Each number is 128 + 24 x the weight over its row's rms, rounded and kept within 0 to 255. Layers, rows and columns count from 0. The size above them is the row's rms in percent of the matrix's.

# layer 10 MLP down, 64x384, rms 0.576, rows 0-63, columns 320-383
size [104 104  99 111 106  98 101 109 104  97 109  97  96 102  91 102  93 104  93 106  94  91  97  93  99 100  98 104  98  95 103 103 111 101 104 106 100 105 102 108  92  89 107  98 100  92  95 106  97  96  99  92  95  92  97 101 104 107 100  93  95 101 100 102]
[[127 115 123 127 127 138 151 129 132 118 129 144 130 131 116 123 133 145 118 177 163 155  80 144 134 136 114  97 119 158 178 225 118  78 122 153 110 148 151 125 137 129 155 121 144 109 146 168 142 135 156 170 107  78 164 165 142 105 128 135  74 108 147 134]
 [160 150 130 106 137  97 152  97 149  87  94 120 143 127 136 102 132 129 140 120 154 167 135 151 100 143 138 113 134 123 148 102  96 116 144  94 103 125  72 129 140  98 137 138 131 117 110 122 108 151 105 149 158 145 109 130 125 131 113  86  90 123  97 126]
 [136 109  77 129 143 114 124 106 177 127  80 121 143 134 126 118 141 135 110  98 148 119 124 159  82  72 137 158 134 159 141 158 125 129 165  97 120 135  75  78 121 174 149 125 153 106 110 144 111 122 148  94 131 168 173 114 140 145 126 130 136 118 113 159]
 [154 151 139 138 121 142  99 119 140 129  69  81 119 132  75 120  94 108 122 116 100 127 116 123 189 183  84 123 154 111 111 131 118 125 115 117 144 139 116 104 105  46  91  90 119 125 112 142 128 127 104 142 101 127 109 122 115  93 127 137 138 110 161 144]
 [ 99 108 131  91 104 127 131  93 136 110 151 129  90 131 135 165 153 112 159 143 107 138 101 137 143 141 157  94 136 179 102 147 105 150 152 150 107 123 173 143 107 136 109 134 126 169  97  52 154 102 185 109  95 135 136 100 109 119 142 138 157 113 135 128]
 [172  95 165 118 144 159 144 175 105 141 164 129 141 135 120 110 126 123 154 170 138 112 173 139 137 115 101  83  91 128  91 143  92  81 111 124 136 113  79 144 114 121  94 130 114 102 149 136 140 152 119  94 130 101 139 138  69 148 151 172 168 128  88 153]
 [127 104 134 158 104 137 133 156 108  84 151 143 113 148 135 158 153  78 120 130 120 105 132 155 144 117 130 140 118 112  96 117  87 126  83 131 164 150 130 161  87 120 113  97 120 138  83 110 150 182  76 133 102 151 128 158 138 135 119 136 128 151  60 141]
 [157 133 136  82 127 136 124 138 145  88 151 122  88 115 126 127  96 110 130  55  79 109 146 125 156 130  95 117 140 147 116 122 178 142 160 111  86 156 117 127 116 107 116 107  82 135 122 126 142 100 111 127 109  65 123  95  91 138 127 182  91 137 153  79]
 [142 147 183  93 156 137 124 122  93 146 185 112  82 112  93 142 115 147 151 126 152 121 150  82 118 126 112 162 115 119 163 114 127 120 138 121 110 157 119 119 161  98 118 124 108 130  96 132 117 165 126 160 137 119 169 132 124 109 130 152 153 101 131 145]
 [121 119 107 155 119 153 140 141 117 120 139 121 159 151 103 119 106 133 133 124 102 199 113 114 144  84 127 120 107 156 135 119 115 107 131 148 114 146 160 131 100 123 171 137  95 144 170  91 118 109 110 121 165  90  93 159 137 146 173 127 135 140 106 133]
 [118 139 172 103 198  72 163 149 170 125 162 127 113 146 145 104 125 108  95 137 152 119 161 114 120 120 134 152 133  85 106 111 128 146 112 168 112  76  86 133 166 133  71 130 139 118 165 145 131 148  87 134 117 117 143 170 164  82 130 144  95 132 138 141]
 [166 121 125 133 113 139 163 141 126 167 132 118 161 138 113 171 141 139 133 123 143 141 110  88 117 168 105 130 130 132 140 112 145 180 171 115 139 176 142 126 122 149 151 160 128 151 139 102 117 143 133 163 132 148 135 180 152 109 126 191 110  99 118 146]
 [110 107 101 155 105 140 149 123  78  97 146 135 116 114 169  68 134 100 121 144 148  76 152 104 130 153 137 157 119 151 116 117  87 133 162 171 107 140 102 179 126 113  93 124 119 104 146 141 114 134  57 131 137 193  94 114 125 115 152 153  93 147 144 170]
 [ 76  94 166  97  99 123 179 130  83 139 138 142 133 143 147 159 154 173 113 145 139 137 114 134 103 115 153 103 140 137 124  97 130 117 131 156 133 121 132 158  89 106 133 103 111 186 149 151 100 131 121 116  83 141 153 138 128 153 122 139 163 110  98 138]
 [178 121 136 135 146 116 114 124 162 135 117 173  98  99 127 132  79 163 125 129 165 100 138  92  98  80 161 147 112 101 105 106 139 138 118 114 146 159 123  89 154 145 108 134 139 126 121 172 131 132 101 135 100 139 117 138 133 107 126 160 156 112 153 179]
 [154 136  78 132 151 144 172 110 148  91 137  93  95 142 138 161 103 128 128 149 101 135 116 126 185 139 162 112 118 143 123 127 138 140 114 143 115  67 127 154 149 140  79 115 118 101 133 171 121 125 106 120 115 136 100 109  69  95 138 127 133 138 155 125]
 [119 161 139  94  95  82 131 124  98 110 140 128 139 144 124 120 154 158 101 121 130 126 135 106 102 107 142 133 170 142 148 165 131 144 161 164 169  82 134 132 116 138 153 129 155 166 130 136 129 142 103  89 156 154 165 101  97 119 132 166 105 119 123  94]
 [115 151 162 130  50 114 158 132  95 133 155 116 161 107 113 116 110 112 171 135 157 141 171 125 141 150 139 140 111 109 102 144 145 108 151  99 133 149 139 129 152  94 142 115  84 114 145 108 123 136 118  97  80 105 100 114 103  65 129 171 143 124 116  94]
 [141 125 154 125 116 159  99 155 114 119 141 136  83  81 122 138  92 124 137 120 113 116 101  93 175  90 146 153 105 155 143 107 152 124 118 148 119 156 134 157 145 134 179 121 131 104 129 137 119  75 122 174 146 103  84 155 178 177 118 105 171 109 190 149]
 [140 128 183 112  45 104 139 130 133 172  93 112 174 116 151 132 131 128 113 134 124 146 127 135  88 110 116 141 135 152 118  79 112 123 107 108 156 127  92 121 150 122 126 130  99 145 147  80 131 108 124 105 140 133 125  96 137 133  95 130 129 155 134 102]
 [104 115 138 138 105 136  93 120 159 113 135 129 107 124 132 143  98 130  93 145 142 123 122 136 104 159  99 102 123  88 115 169 150 161 142 131 113 129 119  93 105 156 138 120 110 101 131 160 121 135 131 134 112 110 131 154 158 101 199 126 157 119 144 114]
 [160 175 103 134 166 146 128 115 135  98 136 108 101 108 123 126 100 128 116 143  95 130 121 111 167 128  58 106 162 147  97  91 123 114 102 150 125 131 181 110 150 127  91 118 138 122 163 139 111 114 136 104 103 103 140 174 126 142 132 105 113 148 112 167]
 [ 96 104 108 144 124 103 103 112 138  98 155  89 136 124 134  97 113 141 147 155 134 128 131 136 148 136 176 124 116 106 148 167 135 142 115 110 145  79  97 103 128 136 112 118 101 159 101 148  82 135 106 110 162 118 119 125 146 115 149 154  96 102 161 105]
 [168 173 110 189 137 101 155 155 147 107 169  87 173 108 172 125 134 114 130 132  77 116 136 138 138 151 146 135 139 138 121 100  90 179 135 135 143  88 144 136 139 144  90 116 136 113 115 124  88 140 165 138  52 171 120 126 111  65 109 112 160 145 137 154]
 [115 102 175 125 143 113  95 146  97  94 143 143 117 121 125  77 102 111 115 125 152 124 108  82  97 119 100 127 127 131 107 149 154 123 150 165 131 164 175 129 101 162 141 123 109 131 132 150 107 115 100 148 132 164 144 137 130 145 137 196 140 122 136 113]
 [148 138 120 131  91 153 106  98 139 101 129 126 147 102 121 151 148 135  95 123 144 119  99 115 164 158 116 150 114 132 116 109 132 134  94 107 166 154 135 136 149 124 114 114 129 135 126 100 159 164 112 123  96 100 105 142 179 160 167 168 123 134  95 129]
 [135 160 160 161 139 102 116 136  83 146 166 145 152 128 117 130 122 110  93 130 133 104 112 159 140 132  81 153 131 181 172 127 108 160  58 128 106 123 143 140  84 111 136 135 154 107 118 178 135 105 133 133 101 144 112 122 136 114 155 123 125 156 100 154]
 [111 129 140  88 135 128 171 122  77 130 114 104 124 115 149 123 103 130 115 137 153 116  87  93 128 146 115 130 124 176 160  78 121 107 131  92 126 144 115 111 103 121  93 125 142 103 145 144  93 137 129 172 123 108  80 154 129 142 105 136 103 146 118 140]
 [137 151 168  98 100 145 120 137 124 131 132 100 128 141 138 117 106 168 124 114  91 134 153 135 104 135 126  99 128 122 133 186  85 163 116 127 112  95 132 107 172 127 171 118 132 123  99 164 155 104 105 119 115 112 159 142 111 123 143 148 170 133 121 108]
 [162 129 155 155 147 114 103 122 152 157 113 116 158 156 153 126 144 128 158 209 131 134  95 117  88 132 136 186 146 148 138 130 142 105 147 131 125 132 126 146  86  77 109 137 130  96 168 130 136 134 104 132 170 127 153 117 140  97 110 147 151 134  76 131]
 [170  85  92 150 180 112 117 156  92 134 110 126 111 109 142 119 155 156 111 107 129 126 118 145 120 128 118 179 123 142 133 134 100 109 137 171 135  78 119 140 114 147 103 136 111 139 119 174 114 122 148 143 109 117 130 154 142 189 130 156 165 108 140  92]
 [163 144 123 126  92 180 135 106  79 138 135 107 124 149 159 147 162 138 125 138  83  86 110  60 122 149 112 140 100 141 153 119 101 132 140 157  92  77 104 105 130 138 135 113 151 126 143 143 104 126 161 165 109 121 141 111 100 114 186 151 113 123 165 136]
 [107 170 155 142 161 117 130  96 136 126 163 167 199 193 145 131 131  97 157 130  90 143 166 137  94 153 131 187 184 165 123 132 126  98 120 126 120 179 108 121 157 180  96 130 147  68 160 108 166 126 120 170 136 132 144 139  90 147 124 137 139 152 129 136]
 [129 121 136 143 150 103 151 161 115 142  84 143 154 162 111 133 156 131 152 130 134 111 136 143 127  60 106 130 138 126 143 129 148 145 168  85 133 146 155 107 126 116 134 110 152 133  98 114 118 122 185 113 158 122 180 128 175 111 112 116 148 152 147 156]
 [133 148 120 124  93 145 134 156 157 161 109 142 141 128 113 129 168 145 151 142 103 135  95 139 126 137 152 156 176 137 116 121 113 117 141 161 141 158 151 183 164 123 118 139 117  87 138 110 127 151 144 138 200 152 175  98  79 136 133 133 120 124 171 121]
 [113 142 147 129 137 127 142 116 143 165 132 115 141 124 135  91 133 109 160 154 121 130 138 140  98 147 172 149 129  96 168  87 113  93 134  62  95 143 141 132 103 140 104 135 126 169 148 160  99 141 146 149  93 109 167 139 120 157 126  73 168 111 110 112]
 [114 177 131 108 174 163  65 103 150 136 124 108 126 136 146 115 160 140 104 118 141  98  71 118 151 128 121 142 140 129 157 157  81 121 169 110 112 171 115 133 144 155 105 120 155 168 110  67  95 154  80 132 201  77 118  91 116 103 155 105 130 113 123 128]
 [109 120 117 132 135 179 106 141 153 142 165 117 120 113 138 121 115 126 169  84 117  84 153 152 118 115 113 154 107 127 124 108 117 159 114 113 126 140 118 131 137 144 136 131 179 205 117 155 140 129 141  98 115 104 104 141 152 145 179  82 122 179 141 178]
 [152 142 147  91 119 126 121 120 107 111 142 134 149 116 146  71 122 142 128  98 135  92 174 156 167  99 115  63 122 102 138 159 147 129  98 127 131 126 127  81  77 126  98 111 135 115 169 152 152 125  98  75 148 111 183  83 124  92 177 112 142 127  78 177]
 [141 163 178 121 107 131 160 130 134 114 113 141 136 124  70 156 148 106 148 142 141 120 154  90 121  69 125 146 117 100 153  95 110 116 102 135 105 170 103 106 151 157 160 187 133 164 177 177 163 142 134 103 118 119 106 111 140 133 147 141 166 112 142 137]
 [142 102 187 128 129 115 107 134 120 123 123 145  66 146 107 125 108 107 122 147 133 143 155 133 124 163 147 120 160  73 105 135 139 123 157 104 119 119 111 148 117 111 126 151  95 175 108 140 126 134 111  79 151 146 134 102 116 118 181 142 123 116 122 123]
 [173 107 130 106 134 101 105  94  90  95 148 138  83 105 111 125 110 158 143 187 105 154 102 130 117 123 145 156 115 120  68 105  85  78 128 144 106 140 167 111 124 117  84 168  93 133 180 159 110 120 172 106 116 109 163 129 141 172  98 106 132 155 138 134]
 [153 150 114 142 104 150 157 111 138 102 135  98 149 142 116 159 124 146 100 151 127 158 115 152 158 125 123 168 103 137 101 141 172 135 134 140 130  80 126 140  98 103 138 114 141 130 150 134 154  91 112  97 142 144 147 148 114 158 147 132 151 138 157 136]
 [108 138 100 135 164 141 172  85 175 176 116 137 143 117 142 166 106 107  71 158 152 128 140 136 143  96  90 101 130 166 152 149  89  96 123 143 158 115 150 151 135 123 103 141 142 114 130 104 144 103 115 103 139 168 158 123 150  76 147  58 109 101 155 118]
 [ 89  98 102 145 115 115 155 133 165 151 178 136 112 153 140 153 129  96 133  93 154 145 144 138 201 143 134 123 131 122  72 145 141 150 144  94 127  96 158  97 122 133 130 128 110 180 123 149 158 125 105 122 156 122  98 113 124 137 129 107 110 141 119  87]
 [148 104 138 101  97 104 104 163 146 168 114 129 127 129 113 156 146 103 131 111 137 101 134  76 151 181 105 143 136  89 164 143 100 140 147 130 115 124 139 150 130 120 123 113 111  83  97 158 150 162  99 181 116 100 129 166 177 159 108 129 121 111 117 122]
 [136 122 150 152 169 111 111 119 103 123 105 178 130 154 152 126 157 140 120 144 145 114 117 145 111 120 123 106 126 122 131 145 104 152 160 130 113 138 107 164  94 121  87 156 138 107  71 150 110 110 100 150 127 145 133 126 137 131 123 142  98 130 180 100]
 [160 164 130 123 127  78 101 189  99 117 141 139 103 154 101 114 130 137  86 147 140 172 110 135  97 150  87 106  93 129 143 179 103 170 123 171 110 158 140 135 145 125 133 122 120 132 134 174 118 148 118 121 158 105 138 131  79 121 152  98 145 118 106  96]
 [ 98 131 147 112 167 182 193 173 119  89  74 126 112 127 140 104 126 141 144 142 139 135 101 152 110 112 143  81 131 143 134 120 128 128 154 145 131 119 119 144 141 144 119 138 132 146 148 148 116  93 105 156 139 126 150 100 112 123 138 139 124 111 122 179]
 [137 102 128 159  97 123 151 139 149 139 126 143 126 113 102 145 144 138 146 124 115 128 135 107 106 169 132 158 101 115 128 107 138 180 132 119  72 138 129 103 112 177 114 147 131 135 114  85 135 160 137 131 149 141 131 134 103 113 169 127 154 155 123  87]
 [ 94 114 139 118  90 127 132  98 105 113  78 127 130 117 131 121 133 133 115 132 151 143 145 103 148 138 111 154 134 130 108 149 109 142  75 136 154 120 105 111 137 151 147 147 171 170 114 156 127 111 107 163 102 153 150 116 129 157 108 126 182 131 168  85]
 [145 132 143 115 141 116 142 122  93 129 115 169 142 113 176 122 128 136 127 106 159 134 161 178 125 143 105 131  97 160 111  93 129 119 123 126 140 150 165 120 137 150  67 153 132 150 117 158 152 119 133 118 105  85 155 135 109 167  90 150 131 132 117 129]
 [129 123 112 153 127 116 114 125 152 106 100 122 118 158 151 117 142 113 131 176 113 135 138 137 154 139 148 146 136 150 122 149 161 134 124 140  66 178 115 131 137 129  58 137 144 145 139 126 102  92 144 130 165 121 146 145 118 132 140  74 165 113 158 162]
 [109 130 159  95 140 138 156 118 137  94 154 144  92  91  90 101 154 122 116 151 103 119 111 141 133 120 138 135 152 141 141 136 110 145  96 159 137 113 110 162 121 122 162 129 155 110 147 113 148 128 135  89 190 108 118 127 120 156 142  79 122 138  94 129]
 [139  84 170 139 165 159 121 154 141 142 132 158 125 103 119 114 129 159 123 146 142 137 125 127 108  73 134 133  74  89 118 137 135 107 135 109 114 108 113 118  96 136 139 112 101 157  98 105 112 114 108 130 100 145 109 120 137 159 103 144 173 124  98 130]
 [127 126 141 141 120 100 128 115 128 111 158 123 103 143 125 111 146 122  78  84  74 121 129 110 116  76 123 123 148  98  87 108 128  90 115 116 105  98 114 141 135  99 129 144 133 123 112 105  85 165 104 119 127 147 137 111 133 101 145 138  87 168 107 126]
 [117 131 104 111 153 124 125 118 151 158  92  88 109 124 141 151  99 138  93 135 122 145 138 146 136 128 175 108 101 142 119  98  91 114 119 131 147 137 125 142  84 154  73 105 138 129 129 118 124 106 132 130 141 173 145 125 102 116 130 135  80 188 123  91]
 [133  88 105 155 166 174 137  93 127  93 131 152 146 121 136 139 105 147 125 109 113  99 117 138 142  97 119 140 128 167 112 143 121 138 124  78  91 122 132 120 127 150  76 131 112 121 124 119 146 123 142 153 149  90 112 102 101 147 115 169 149 147 126 149]
 [134 109  87  84 139 131 163 121 112 104 100 116 121 189 123 156 131 125 117 109 163 102 135 180 157 131  88 161 156  85 137 156  89 122 144 127 133 184 136 145 155 126 136 110 145 168 150 135  94 119 163 110 134 132 170 137 185 124 136 148 113 123 123 153]
 [161 180 127 117 102 121 129 128  96 112 120 128 114  94 108 110 120  89 134 121 122 132 128 146 134 123  98 114 139 100 114 114 128 159 122 107 130 103 152  91 110 121  81 104 116 121 148  90 131 185 160  90 101  97  87 141 130 110 125 108 144 136 139 117]
 [147 118 131 143 180 132 166 139 133  99  91 136 140 121 135 149 133 134 158 124 126 164 111 150 161  93 160 135  96 116 133 131 121 114 145 104 121 111 128 124 133 116 145 141 129 145 151 150 113 118 137 147 114 155 115 155  80 151 119 160 126 164 131 139]
 [131 113 113 149  98 100 180 143 130 127 155 101 188 151 146 128 169 122 167  84 143  86 138 127 139 102  90 164 105 145 155 116 145 168 157 137  97 147 137 149 114 157 130 151 125 146 104 124 144 130 107 128 118 125 142 132 183 157 131 104 120 141 131 168]
 [110 107 134 134  99 132  83 107 137 103 101 128 141  91 112 110 160 126 146 123 129 103  95 118 108  95 152 104 116 116 139 166 153  90 164 147  91 105  98 101 127 120  81 128 164 102  89  71 106 144 122 136 151 118 115 114 127 135 120 145 121 110 153 107]
 [132 129 100 107 104 166 132 154 127 145 150 146 124 150 115 146 138 105 139 156 150 132 148 142  80 128  99 130 117 133  89 105 184 143 138 153  99 149 145  95 132 132 125 138 121 135 140 109 161  89 150 141 137 144 136 124  91 123 102  94 129 135 129  68]]